Part of a small language model's weights: 3 heads of 64, capped logits.
Each number is 500 + 40 x the weight over the matrix's rms, rounded and kept within 0 to 999. Layers, rows and columns count from 0. Numbers have three digits each.

# layer 11 attention query, 192x192, rms 0.0388, rows 187-191, columns 64-127
615518515423478545466479546486462511443391449533531577525440435487479504461556510563583483528522533458537496493539473491500427455510506509525520533491552503457451530500591502530499510439473495
481486514560459475493492521401484467494553475450548492473489507472522494539458523534526566507537521539599493513466474469529469499436543459545565455478478507453486425502450570486487451475432527
394475484590487491419562557521511553479367533444511484461493573493529559470483554522572523513516571468421481525448396531556597538518520547511508488425477531508410485539547470465489488518516558
494535531435546536526526405443475447547465488527503496496572476496481508523499524514463530497542484466484553514447510483486471450508518494470503518495494556516439480535447528508444538550527412
516518476519471467471503494519463433582541527490440491495497467470576493486498496412492520503589552505520542525461504421424512475521518517521487489468452511553454528505427513523478511516487512
# layer 11 attention key, 192x192, rms 0.0391, rows 187-191, columns 64-127
497496488468471503472496517525442488516497566535506504511453452531541520532502580450611518497585508458444426514511495510457547491480610508438502496565496524464509474548502460472466560531475472
529512514542444415572409486475468515529500512531461471505501492541452506457461501479521490547479504560560577469480504439538503496514577537535530434455493491519541489525522493452524475495522444
423460560532436427525473536452467434544441585472491546470483635488525507509498644485567467441532528465411468479483529537527549493524450521487560445521524528436540416423494428424544496502480590
500487478495456558452500435538447519541564478531540581482475524413473543482516430523446496476492500431433525496517541462484446506569461468444456456547606551469476481484496562505542492505556452
544493530520525455499455487559502521536435509514482496534474475532508501494559466493482504516410589530542483498529539507513543491383508544477525507493497557520550518421537544560497501480481592
# layer 11 attention value, 192x192, rms 0.039, rows 128-191, columns 64-127
497439550512522513510515526492513529429460527576515470513515560524573519513577483545499475590524445470509485504486438568542551520494420487489501507519442484542438474473472429547451499482532596
497499509421475479543528529454544508566567544449475527486496498545499422478556487540448491486593513501472550508499510485461542460482430461503511506469495483468416431525443504541453498528493525
471481530458495422551532427534544490460556495536460469479495589465452494463477542591463554557472424502479477471504511510464465527552506464496491538505464495532459493544507505509549499454515505
444505584467547511535490499496437532463505424460505543565471469494530530482555500488491491468486530463523469536500459557541475507558448436479494517575442533490514511520471531483464554446505523
472482494515461631577505531516470527464461535442443497448427538512548527492547549507548464500513520566466457494577551474425510525507516495470446502528434521475554526578519469473483535488506469
519440534535599482487511439529524468441428516501445457450570566499521482512487511502541491504550555526506541446475407567473492511545499519452390468516486543540487387527507472466518463491564483
528455532538448516538531517488447536454510508535537435503478471480549545516539493520459540550522437575502563543539473464501518495568476487453442477529504503513490471480449499509501461528524497
511487518468447513457511492522565515478524490557590471487539472480536454540502521580534558502492487480422567482470501472457502540568601509434428531561509516499460499506493495487473509399516474
527528511474576507485568500491520504559535492501601434443487543509437427547501459505458475471541481477532559496483530449473512484530503476512465555501501510523535528509507444518456461545528466
485507535496488500576536433494503518572590492492484520506528487464499391497425517543521464379521552464502500496551533540522416502506541503449464471472462530475539471473447467456536550528493604
525434528544507557472559496497485573508397429539454491447484461538486470532459533555466521422508493517516499564539483502404510556554464521502529503454544509550500490582464503596558526467505506
598514492434534525451491553542491560541535481488485590524489483523410578495546536545478520499473572536426481499471437448486484573460519485495522549517525515541519533488505490460528447457514523
492470406520502521471433492527427504494503522444544474503458572570502504514391483507556457523432491516474500488473434483427492526459431482528519507529454455482497505454519473552431435474476491
549530533512476509523575526506441473491511530583490461511480500492427509436503526470509495430521521460527439506571531474469455509481522495504486536474477486500473518588496462419537528559485460
485499507491511473533513552459498512452515513550485468454522492510470552569574422491409588552551464523541500453581495600532494442420475470439545544487514485538509562447520548493474503419467554
518511503543503528477487512451490474440508469535503448534469497494473481475621479513534489526455497504515444490553469461487555454507565552481476502515471482556460513502522439527462484549523465
419492530526507540542472374518485484478500490545574533582436407521471494473480467509503498591476484536449426487520480508550498510462557556488508530482403530535527553534474502467505460531411526
487451431582503399530502408539531541490483519497483435458515477541504474518416493504507495462541519524489488545496508526461498595500446532574465456552519519547467468439514478508509452626530418
465519547538495474406495455482496601532560465486432511520494491459521440534452455489526455548494500411578523576544500481536426446430566454560576498485599497472502438525511564463528453499494492
485507479526487542570541495452440478552496409476444441521495550472541552516484498444533566503519453503467546523480584444468491481517440473556550439415418485410538484519513505509521477493547523
420560445478505489564529535524518492431523494512527545477475435505422567444499495505490539584562453510547497408481542547499531499529483564420538528482567555479447536574541534496561415498504519
542557499504560464527405470442527465493588505476528494499466477512543504437546506505513459539544498509466462516457538491458523445535482503566574521509517511447508500470568484516450484449484529
484516526446509566500557594531484489567514436443418445472532453503448523482570469590481545459523535440455534463497519517447483517452575523504471480451470489531449549527607488516468475458528486
522458480534585481492492420529481445424451513539483438532486489479555440546508511458547454478386444574552517514540492478573501595510502473521516506544518466511474511477526404520483556541495453
476486419565525547587535485476494475521407548510539470487493506439519520564492513450511550535534498513472492468547514479531537473518579499547463541520495474479528482453500564526471489480477476
429479506541510477540527473513476448482480551493563459507433493502493440560495541467518496441570514534556493524536460471557492473481492578516450473553555486475501481529433515515528465515579492
523529483490495508523490564515464517485508463540437508553389508423521459479520465495518470483551441461509554530545577533513536463522479448516462435512536613512468497524627572439428471568515537
470496464436528591538624505403520564515508436475526482476571518487457513526477413503443501450577477460508452524479489433543537463578499463502499410470488476468454532467526467494558520579548501
558555515567502419507492481478548501496527522528560561502489475514527542501456507479446456518447537472518564486487436520499514523509488495563546524497601453439505544490465526565510545444527457
546486524418548481512453505556431544543443487461539556547550524486504575480502551492526482451445457521433471518527478483479482536478570544415520457491554440529534518462571486464473534516502512
442393483506430502495515487525543457529500527454406583521531433553502544502493433511530512536451543495515417523496517532528524526472458415485500487521531490453520454497558476552596452444419490
516512486531477465535493506487470503537524522532522534502486474416413494562557428450475517501529480558500495437503453478488404579491465478495531453531544501571490514469581562466465504414515475
467516497471461500515554447432440483501474511508452454495450457419587533468510504477526520502447566549499523567490530527505545473517578560543550469455492515514476524432515458455471470412441532
455512437519512438547463484552524485522522504454520495606458518491535458493567556480522508512497518566382473444541520535429545471486536512519529521507414424519542452498530463470499491579471491
557557488499479462451507579430433526443526527498432464502442462476532504464507450568599494492459482405486438530518489548540533552474476480528496512506575530554464522517451517465541378535546537
552554457514491518464492494515441555506488493451475514616505511477502454496444455529466470406493491457557498450458478534499474457568521491474503503488476489529464464484516538427433523517461462
548468533487480499497458472465460483510519547513480520514532488530530456515503482472485437527496552537493436483524553525530485487480446450501474533476486543457598538520529479459539487489529546
510495441477544508507545434517460465519388460507561482512515486505487540485498510569488527486454512466495487544473558505464485419502666536471483490511440491384531469483500443491540492427450491
493493530461548526511472489501559455543507567482557498480471597521501558540562536543452459532494523519487478425537479454525500496563480512586481487466460415423482415505493427438487600512463444
472510467508478510518502514486468528482439497533548518549446514497501462551447463519492510484507491459512497516547497598435476467385550547554489498519489549512490521530524533460422464453442509
532421498495553509412459510470475449461437520494499557476473506519474495509479448453561500547504523475516525510471485436579526489443496442546478492500528439503466495391503472504510505485504454
550524528494459509456442522515574556529547436472557527573427479491501473477505457502488555473521488578466468491503508514525444576535529449472484528506440495457474469452542499494490417599515496
481527553528546500487524566484511450518469541483515548468518544519513529492597495499465470413477476412475567459537490476487524494482452490495534478486532484566596491602548496540453574528513527
515552537497444482544506476438506559515539449482494506547536568498503455548516456555512464433530479507549467500492498459478479482459495474584484482468547487560473464532499485452421487488461506
526510441494410516467457556453474489499437535470537494522495514499575526355541473487480455586489561407512448463460533504533499425440496489610491465493536526549456496508518466443609492462479523
474497491637464514448493532500457540437492457503485506474567542433473503550615431561478531548592462469425393576417481425539515532559466509489527519576584505529431475543536523523467476577495466
475410451533472498507478506512508625467523522508516522530514457514565506428512543534440461482482467495419484464516474565545489477594571542527508504510472519504444539487503505437476410566502547
553483453498505554496474522518575430451543509528598403385470529543439543554548498543468440532533471532381511570534498459459535477517457503526490417514470497565484492514519466532522519570477514
478527548560509493503485510411487471459461547460539496476478461433483433516465436433444495444524506486565480458470524524436577555443491501570487572520524493465565415517484513473492513478476556
527503580433470530384526519473508490516440509465545574495465602470529521459549519530489461519549561512440504474471515580523490474501449454523545598463531456529483474570467495454529464539479503
549528559507454557489499550491550534462542503572538431496555511516471488497430551433498488405424491510478591415493444540479483504515475494527537465513483482549509528492510504464502537486496482
435532503534473491449511390540504536504526548527560512445531498457525545460537539559468491416521556528448562471555590481445617435480480604504459528531473524541456512437522500541536478502575465
482510472501460541526525494497455506541507539525437478497497515516436563414469569482469503535483503485499448493496499667575488506499486498418469510507431511436499523538479469556482549480517464
510451426484485513492493455542511571479513547519527428522434537454494463507536490536514481438514501440480571477489481496452539433562459490408488544521493481518471498413481536473424543490502470
482486543496553600571495526544467460478494542498490485522459507474521501460499436514558464524420513491560531564442494468461447477494479518491517457491526460472594544473508529496481479552432534
420526461500444526501463525468465451508539570519491454464481542501494574485463489487524528510507500482418568543509436545507427508491463489551470455541481456498439505472509411531445499462554533
427489528482503536467487524481462491486532513491504472421477476597504513504527446460462506453504503540517595515582519507467459527515459533415541496492444527401434534432514509566412500491463470
506490546482481496546442490514540544534557486516555582422498529532422517480431463495407558527428471460532579449542382549496442524490531510479496538441479445501580502450461454484459430454531564
567544399451516481500546466513408535521472534532471517432442509488531527475487424509519461550450464502494439492471547558516530470479484552462439480468544469493538492465576494399477415526434553
519440515552518530483521525425434521504477542523436567491492489562549523524466487551524482542528478548481475544554487501407535534459444542480507575445542505519509421465519498475536445481522455
479562522503504516513494573501534450503525506483452496581430476555601491528494433481485571472454426577504524488538526457483549474538565465506429517474535459474540523551460509539494479464555503
492514470523461544524505571490425500579533504468511497506447516507491508488483507464472485533440515402516494560510493376476460558471579518471522489517483534522441504502576515571580535453440500
519495471441473448472570525424485526526473505547504555493508469596470506485469497562504512467463459490538482530495566514555462535474505456500431454490485527482455501533433515466471502524445493
470499503495473469431465427493464462469446557533513508553447542459518513526488491563484509492447451559541508545482605518527454464523506418537554526551491521463525541469475457529497556506427510
# layer 11 attention output (transposed), 192x192, rms 0.048, rows 128-191, columns 64-127
556484441473485549456459450508457482577612494471513542450498415527468471519533488475499516468541468488444521421539495483476492511492511532497520440592548469521518468508492585497475569435541455
564473477486476478466425479469484488479467463547456540499541520526529443481488508455524514523483424482466529540467553549531478572488546445462502485427515445478450511548537517481499514545534407
487548511486492496406489546448479560548381509455500477523408445538553461548490451494480454498438454468476460478490547539560575462493562530438574415523474540496605446465571531516505510600504509
502543510551555518557522453463520401517498493467476455461517494487429520574490533540547544491527462475488534461466540512452497530483518497584483515511489457489441489492517547468574398505533480
518510485482476435481438479482546478497537448534500517424555520459476481487451430555499520540516525434461488553436483528531487463427406497545530552545494433554530467447516543483532479541487473
458518466502462498546486560554481551480536384501499512543465513603520504482579484628452528531546433410468431567529568477547547521503524483530507449496498452440464575453521507507516593512486579
534550473593524469527469466496488467488488477453466501519540519536439559523537496378536476487498455478549445439462490468580525472521531518556584565486417557434522501540467406472538529389502464
560472440463512517540513513543518430556560500428513483544500491529480523499480372469506442488479446523455447471465553518543411507426494501587583563506553489470569455475492527480491482490444462
488463506535427506518520455492454483594494560507398570491478468403493540571505554514505579537492545519441466444552495575466406510466514474456466538417572526491521539521510485513583512517477513
519469418443545477505485538555468495459575491501525512535526488479517517517530471512532547548513453500468431554498556468597582486439460463452417485509524523542537430625435533461539527466545481
440570438504501443557490490498565479529596538528562512509570487494508536566594436482459509458485496500533557511478486440522484498460521507486428542482436501547506521416488510512467463508509455
466428502553524459508501593503501475471455552513511415509609429512567468500449442509459520507509451496472436447494447440462576515476440480488467515444471516421444487464554571484489525562476529
535544577450542496525483527518542542553491519550509545466577489503517520502570538513466443449587523495506558465480490524454456473591503488410515499437483526552461509519470508455596568505455478
466487374517553560542473488461526517466471439472481455510525492466582461581528475536498520510477522546500497499483430571487511502525508547472489497490503511488485536504454497510469529526477536
450505526507544551484490496467557549499539513454554502545532546455446448507411539481541507469469509489501458536468524458476524510519537547576476458484502466500536491493474500518501471487479499
448467473501457504497549453549487540537560567540488503445475520511583482413428556511503485554526476487459485457403515538583495523485406484481523518557537511413470553533499530572527535431414543
490540512549502515480492519462528475500572512375457604494509593480539500508505552546523529422559481488535517495533495530518528511466494429457509487473578530499478374435475521517519498419497497
576524550473489601460496508514497528510445473447508552483533551484570518441655535526553538520441507479463506399545474489564513532507440566438550551465468474509541548494494500436445513468503549
471500470512428569562558515457423423476495478540557528470549418453455574475498527577475432430481466511488478477466552493426582493567454523479484529543471543531482542527502471507481513560464434
500495557515509485437481562482534539516475603528483516490592479538506500564505514541452552447507481542549427526527480541564529526462439507497505527527514614557497505430466539545497445477482471
514482541478445504480460445494506554595436496467473525490515564562509425478485516472478421464490556574486468558470485424500477507435449488565504563460418482533498491430465496541547568525506512
518434550574462458445549532540410519515484477497520523477482443466477433535472419524531543517423555507593468503564528491499535496466445524523467512421531544484456454487471464552453493527571492
489436454533508409478538475472510538502480567551617508545461483569460518464492571454511514583514488588582481627448434526476563534469489529443563548529560519489475485470407503570570509548459484
514501588461536467469492475501492481594473516458556546511591466563455564443532433497516505475556490494474516581462464517462476500501543541473483522481478546543509471488494543466507569471440500
557455516458538426408478446456517493518492423467458490490481459495497531512484503540514447486481504517500496499481434585479429512436463508415530534530525529535458522582460481450510492450503484
554504524522509449455463621485507552432428496485485489490554531444481517537450442523568555486529443498505521485449504550445500546494402474508530449474528474495510483469520399533495474469468513
456488505504531465450481537493544442493458549513525384403521427582522544548513544587471500525439578506489505520540489505547477528497517497519493476510526400456555474490499492459511485521483469
542484524578496447452478573507499430468498540453555445453495463563489485474581544523521482482524443530519497539474505596502478526487531508506514566465494526460543389477493448509491446466487516
537525463500466495504514526521484524491457471494385430471495476489409532541588519462507565562492478560437467527520550506469505384483447461469447458522474578573514554541468535426519468535440584
448546500500418530502522494508543461506502482539583499529469553541521435531445375495465521501537480438464452518519519494440465497553488520496487526508441502461466535506401532478553462475480461
527556570505581525456533514473427450547471522484498518501459529517500524471453582513500468466554497471465456433424527523505517412546440551550473490446560527561472551504492497460491536457449421
466506463512461454549463506543547407477532504493499561483546505554552509469477571478445467517556470443473523586481547552472547488465511560450509545493521430502537522559511506494493521508500474
446550538526556478474455461508475552428457414497546537461494528564518485480458480502429436499541499465526499515527480474497497484482481481506474565545531501504479512592470460463557484464529458
507530524508437558468444459568557476509525547428548444449456459424551545511497452497441460501506531435571485517491422450512516594581539456454492490501607519470483564439426535474555562464503510
460485524604503554488526446453540508526436472520514541501510471521502451497479558505474561452522478581516484427392526473478493473461519527506497504540404508553550544519518494497475585457507498
503478524455472428485573495543486457493514508527472481444465420527475536502527560489556517537488472530537556562592541417487426562458508496510518543562587491425534553572554446471469513448442508
489519466433542463485530569457542499493498537460500553469406485408440519517477463515498516464492502505511505489465482519469501529492460527490556468470523475507482480531456543512506521563564468
447485540491467499529546482488523491551486544457460511530542524546502440487466527422408551569458471465540517438575479531526424620475433496509473551514523514568533567496444485474450510546581482
395532408475507486536470520582497558546522484497463501528558414470492479486485488419649520491577556470492512528532499494529417453504514471423508435519465598557535530479475561524560484529537469
534478522508527562478509442486472476474501506478537524521511508483560536521489517543489427581475514586476396420583449409527473527522462474485490481506506496545587522465516538494493463496500515
477521527490451439502595472540458543524524462586558479566479514508519542525528514561525577452507474453535471474422505543441493502538527539487534503484452559456507470539502416493546429491489545
423497571500583615526534472429484566520467509580503449450584474499468486472444526474476424518489493459503531537483439508521556487510473512474517466515499549502576480467511558526493470436488473
490434486497457512491475503501554527507523485470507463447449459441430463545435509538592511543520543577534382473484527574483525528496516434547483513483483449488475468502458515486435488497456521
575548478473505545438488555477449522572508475523510417510538569504475505479509560418483570537515503581500493478439543518522484551449429531475479444539534609425469502485544496462534492500563472
504491513532512418558509564502479525465516510441475439465502556473476486581493478548488484483488406534457481442506527467585498533581497529448501572476535522447525558486452545518414519506536493
470408544377456489542485488495525450476516570445540447512438550503505547485477561461557494530512547480451464488555501574505484516477510457507524477476474533495523536416454526486531486545578548
470534496545502467482460478473499460510463580474454505519440477522488520476529424376469474564524545487582518508524481492476500544470514487502502433488525506509587474552575532490536524501483422
452500578487543540499501551447405499514450479507402554591532499494493441465443514478491514503420546532597505457476572476501569604461497574454481534563527410432480422506493507474484475483560495
464498515519458524457551477518548581575482474510553552476555565506498504517460511460496514515489495538517452512521525547600432387551552510517519436534546423414473519443522406503538496495474455
509473457560522425533525439511551454560576520514404416549537470533496439548540474495527492530527461487482492436541487477420540550485514611570494464526531532483539468473472393598486599442524483
408495470540541453514570444503494532539449464473496599561417453464501544530548395466449501469528478543472467497498428427511494499498498527516480487454501462467492440460489515494418510494522491
484499542432534497480443475500444454439549420519529529468465462576482450541463481458525491553477462530587477512434480505503446523512427387467495526490489537469529483545475513479521587451427531
510518476443578495392500499520518504437478546494478595499461501509568492526452462551491488515626564519523527506520497465417484521584477531483559518503504479469464512426486511511552482469452531
452468554497464498503524462525489513492513382471454527522517483514508509481479489507496483541509475506496478479500517535548544584492492498552449527459545442507508569460509445534580532501429448
517527496555510521519429461521478579509428449433575506547512421483469487562482529437473497477569506516489434555527522488508516499506530532460464521512494481503494442450477406464492557489540484
621525541554511469483567493524538517382491414471554509519489481514555459544547529465484472507542564446489514480530562439422553466459460504497471500456592546506535555481486511477550490567485509
570466461424489493546583425463533483567417442387512518547555507478591478525477560521532486461541516500500406519427433530554476514470524487495468454451431484499538487587506504485543553439551530
484501476455488546485505497469461446492540581534468524579461487502525502520513527448482515507497503483485454540432573448536507380450513527459496503440576554511477490592472506527512521466399497
451418467628505489575511502490583483441477500498471458531544468597487466520497504509497473482587576566518504427515505520456475455437521436530544488558443506502488482514457526519546545423538470
491532589529526372479461450512521445517518519520517446531463498407477448475494509474480472474476509444485484507457528531564419472568520448431504502598447484491455520575551475549407477494483546
466483516486554499454465451508441499490567568505471425436521476462516524509519499548463430374549537524513479508451508496544442527504469535445562521406526592493479502486483459473577503553481526
498516558468502504489531477527542527506482420560475555517547417485571553535550548520517503512465449506516482486540480595470498426509453466589543519477557521414556464528396471491504484505606539
426498547548491484433482465545481447438513448469508432482526528455505532540544496414520520561477540488521473554501440517463528475581462498504507523520584504511554466518543481524458545455532426
546431483549480523559541533508503575478561453437453472447538550510494425480545489446448454537475522460513441470473487486496567535529521577480454566454501569577452460511544520466547444531528504
# layer 11 MLP up, 768x192, rms 0.0557, rows 0-37, columns 64-127
523531515435517421543533470523436416584426527485559569510491483515525460547481416502516487447488485575537516435471509476520526529545480498497523502530470470528517496561535483521518514496438494
555472490439481495429452471467439460499472535553552522430505441441546469498503541505498518541423570492558466533453549508495490511488468476453576493569508499506580446480441465485504499543515448
495491504507478464509529484466423467472461523475520547467521514503506500474498578508483501478551467511555501421507436512617564501574450518440465441532502542516537555475517515505498498574491572
520488547449554486528535490521503523473535525543495458542480548436482430412552460502505544462500481465500521521481509605427532513488440499561519536488469476519538518502492492439524494471537540
433573423454514462444461502462551465575492462481548522467492502478495485525490498516483475460492551537531590511498560549507531541493548547579448463389508471519503483500526473533512456513505435
604480573520457535520520486479576563490490499557538514484456520441436470505555510451513436519542536462502542442588480473506485475559581475492544472530538561483483520549525519491432515448491476
461474498529478498513409529531468525491503513586504521484491538504444491531435533469508521499530419496575545521506477503447509494472477528503478464518498508536476485512513484544595521464505413
465553493542462398545527508479520533475588520528481521550467535470452476471480514477525545492513504427550518464494498478448489551478534435497464475463544530524506534515488448469508469580492516
514444601549438561483483562489510465498473469474468487510564518492467496504496431530532497552573512574555550514477421510530466515521465509532478515547501464538528486528433517529468427535503421
564473530551537433532522494520495472496490503495535528494494497479488490453508495492592537537522448537517515457469458499530513505465495461457550461499516563496505464494525469552514481541459501
521525509468475520493502500545476553549485482499548463491477502394462579487532522447540600526576522543494419538500483434545520440514508648510513509483506566499502447506576469416471500490492408
465456478484449429516479466502489508533504484448508478548504526487519464460510518473503528497489561486553525460465506515613500485488520522500496541493475527445448485477533480420540540538480517
500530491483519509478522452477577427440472505481507412500432460524523597542473645499550444556430462600411523465505427475468477489501513469426549451542481535500422434515494578553573483570436464
500483567591507532409560514584501471520475468449455403489575564487498500555537500534494454561519540474435480545499442464520468496405485523521572496482510424510473540507450501539448455448494486
507539455493393474446486430524518575479528509575515546479538505455440497427491453451565532556500543432482446505545475473492552523463549495568401505555534562530529546539463515556398521568503548
469510422439485450532568569488493445481457519460498470451470503589505485533453569495497516515527508508464496469523565561509488555541469562509523566544452510490462499593457550425516462477511519
589445482505573488482563525488468512470468497439540499512496500416501510442501433471487426582481519584567482508478516475502542539446481512500424452488580512465574458512485495464528465514499544
457455439479479477504622500473531575572510522511596521463532579501560455542464473474558494566549516445508612525551545524529467506486508551543478528526492498548500464502475493508486469484489471
442500450486389540500467451487542502522442457499467508544487562480491484494531458474420538428525471543502538458482572524512530515501472496522540503479493550511434496538555452503425517539487491
487480591490511483498513472465471578557491528559481370418593458546502474393534508491522471550506472521508653534564534482523480528498434517484516527484501524510552452482568432496510473475508530
578538548497543529488473478531537465519493509535485497531466472385458505466484529512509508498482550477519504514505480551505473480463529457469483469519478489523509497489510499464459479575459402
372535512522531499457480508444423505565574507513520524524515425454480486469473471514480495557484541534528500519511521489509495575454529621535582560518482528501508549489524574429538509469582457
456466511517433536518596515586536481429476510518466554511484520484459585502515520521420495458557462475488545453516550543455536493498587522504536483471482505419485556483478529531507476504469489
552510486491515504519505482423407546514480509532497514443502455471518439521502492546546490561490521448580532551542464507474487531452489524538533420507501491501469515502498456489506512569514458
528540501540509522517522448535548459502480463487488457526485504508494448547516506482527481440552539527553439526485533503491475539477481468487529522505474537477471483446474522486536472472483508
494448524547574452451494501460542555512473573560503529471534511404560559505570483459496516475451487512554518554545484419464455513511550469405425529484503587403490504516462489490435509536427536
497482460510539450478548380461527452566473517523546501503519483507450516522496503502529490568512492530525475503467468510539446523480529496493525533564547456485487444493512524493502501509464390
493529464466468537491567490469473516445536365458508538559505500450481516547456539496561488487527542481475511560506539529524479493466491494581488549490526583468562514523444397449501559515487520
450550547480510454506586447496416554548476477516446507478482535489475619513514497514479512520469505557550474549540542477484530487500552521545478487513477556505462495508526469456578590459501538
458495457481498527454503518461527549451499524508476488425575511532497495505512469444513439475467518476573499491513527494505516475465489521533577513557471458502482562557494500507506415543488513
417563516496453508506511508461513515497513503516462444484537596523497466550544542449472502569419505493555543514513603535562552527450530467459445529498474492461462497537569428544476507480449519
503547561552505468507459519462451521513479446507497603528535485476494523528453474538502527499529493457523481405476386502470525522461494455551436464474508463544539475445529526506484457533510543
512541550485567509458451505444410484465440506455480473454417483437488535494593492536480485510470548462460580520462459555546499502558570580445543448476501491514440456503531495453557397527454529
535547437541514495530592486490500546491559374468459517535407551555473511504496520378449466479484525531589411510493555493505491494487546565527403461497456509450547472480448513470536501531482463
503518447484503521493572482515454514571469486496469467563473559465498575526519533569534481493399528511492495480468493528484484551424488462509490526487412502425561547487535464379617542552513515
498368515474501511478516485579514542521501434482561501541526466497430513431511560487544483520438509606547523447479509461530482524434499542429528494445479456512499497518587416484508575521501554
540520465495546526510509515534526513552469472463496463508418512488523473494523537492503571520544536535473521514415489543467465516505486507503481503471473511468546546490497516435531498474446472
446541478444445523497515521477482482525497433419410520507506448455470490532468484495484500536507532485472589524463521562446470510521471581492465556502482475533548489503454516512527587468508548
# layer 11 MLP down (transposed), 768x192, rms 0.0557, rows 0-37, columns 64-127
504427442452492483578509527493531514487475498465525528440495487497514465515521439509471498361517595498471525494515498497528489537544438419482521459509465462583503531513505542520521458446434487
455472484578475489503553509569521454457464542427503542541497528524515436446482468455553567592491494499468524443511433535484520525471509477518471408540491482506525486471529501528463494468453508
570505516502515500480525482416459492502452465473452465484612582493517461479530451526517554440497498509496497438533432521530567585477520429523477542485505546421460543511547407513453522528605484
483523523466463509473495456507557502503471501484562445504520515510446491453557543470462466508552504450478489459548503494557488459476482497497495467439512503493523480477474489465520499534486511
495530542427531496510486520523515465526464462487513528429544501496531447547477519452504499504520488478517511563530502505540456490514495448483464525524465567501506433508476473476497412508442492
547481598503548533466532475479504557483477478496482470491462544498500469485469519496476517506532554521441575501500527469445518529505514516503515557486581459528511501529463578577448583514482476
499412511462481535557577498619452511516462506594487481484490491515516510538496511508488483493494477515507486481473536466496474545501489519476545497471519505484424476513487528452441527522514502
540502536505450510514545516391557519503541513500457467521485424522541524522450496502495494527537521473555462505539468505454506547437507513498472507401568464525531533481527455539523476547397552
448568484479507519546537580524486457509491475512507459538465493473469496454527481499463521511516484510538505452489553530501486525462551493494477493524508509539476546546492511494526526549486467
534534443481490501521512542507489514461527477505503508541501484527477515492513579457499593530480474501526460496536429479460496500491534465439535451494473567499450538492461491575490498434425506
535481487548479443571522434503566441492482562502546421529556528512450478527460455555468506422526528533564495471419455517569521529536496531443489529425473469497503457555484550563494464596512566
478459433534447429510484456499468495465482514518514534522478484501487478480485561475479595510414536476501557451489506500450492491562474516510438517452501478453487481494550473565496517528512478
532512416545565440484504565494500522500485551520463448476511555567484466531502478460493565522535450512493445377506476552490527543485498475567492479485583425504484576469552513541500540491429554
489518554481428523506526472450448428474478571501506509564499533464567499447433498562484446495508579502512525518514448460491498413477474516505446501495455513514466579486550551470469527511527451
497497492504524432541577572420436476488529482531424567506471530534520452530584481495474491485486527444492503458470438522432511487461434447448436493564455517531507518531521526447399598443450536
489466432486436529472520520503501512484490496411528500552544475533455467512513527525502497507555562483474478502532501468461545488537501528451510492581522432506482465491479508511491596457422562
524503459483567423439468481535491463404473467603483500450462500543493537507465535475491535546490451461405471472497460462447563425575481528491485483524461498523462464557580468551511542479483478
467441474427449505463523542500421548550483513402497471477505472498439447530592560507448482516518561482510498524579526474457454496446479554509541550455484507504489437449504531505557482500533486
490534495512456503424538464525501475531569522546526516486492455479532558469519566473456571527592500497508519440509472494522515472532466497550464458465465548544488558490493505441495478472550449
535505447575542485492460430551475475566475509522500440581543471531520542478469496436536453481496511532404526511486492478522459421502460441505520455548455546501483518500478485482456527582527476
479454540472465486481583449529488476515490518491403561442499557498486484451474474455470531548506485532493485489492501461513477466513474493526469505517432494498538483530461525559463504439533449
470570433563474490463519567486475473591482480509515538416484450524533515411555454511526544583503522418479433519492556556513515530512480491461516622471501485501502485472530488477541553510440543
481494510521534498521496499486462509475523572483573471485519500473453559437523494450544506484484524481488461488424519482498411570450454513504539481519510487522523447510552558469549514472480578
502546468494457521458445531503526457526502488492499527553497529492469493459463455489527443540481538531499492516565518524527441520481508497519520524489529593494441399526520488508506467521506510
487486500539454481434525475494498440508454518466501423437461498546492508525503488467515508396484540486472454570494495506491502504506448497472516471488437545457472436510552506496436504470521494
470451534487557446479514479487537586456496496491520560498513498452467512517567601459456564514438484459509506462544469556527473542522505473438513519457518487458483456558511387539423538538459472
548468447531495499496439468501550480528514483469607428554528509504557470503485535491551551506436547459572484511504422519485447468475537496486424471524527533525471441442555593448499585551463448
509504488506480559570490552556549531445519594508443522443599459493473484493595537539484606543416501568557432434493542460559513468478414507473504455559501464575501442404537551551411507460565463
518478522534505470575553444477501499497508498486510440519491435570457494485467518527508516562491490532445509537478407482492571489440482450517487561504463505532511583481507511567421449398483487
475468469488561555512464523476484459425482484532552462489466514526443551468501533485505481603499556516540423457553557462450508476491529536549457484563514488476523510459534502478438477522439483
519480472490491508517502451469503489512507511456536439456524512489541535531487502540480463577494528601535443489557579517463550539539488515467506580492517504608471532495491474518519469444489533
507489510473479449504511490549495562470497514507475555512444504508525556477505504466472533431544484525514444481462459506496584475549510448528447487528563499482460495470539523493445496470510429
440508431459460554444502454491430596466558520509536489555449545525518532478534508456474466499494495398514555502552469535533422473464473465471481443544510551499462454572576501489486446474530477
571476505509586501509454434433494507505438444469451449500463510465498430474417577500502450506451438504421501519510549463458471512533494543531473444584431510463539561485576481487538587551437569
579482470465557505557485484475505423507472512431472519502490518440478549403407507537471514519465525478474476480521571426508529548427511530526485532493509549443434558488535432467447502507471476
499500574615571472500414545517538531559509461568535529461492503454496433448487516484414461570442572429544520461526513440485546484441505535527496500371468530462578575475508519526533520486421510
493521578493457455482533517508509489501490545520548488517491545596548443496548460450535588434539514551480499522546477558506565514502492515545481523500473553481549444500491457501486535544511572
526571483520530454526484503430543531479471488441533525549477454480572476451504544570526601541482491542584524469583539479549478474580515469486466519557546514462498615547525521492535519470512473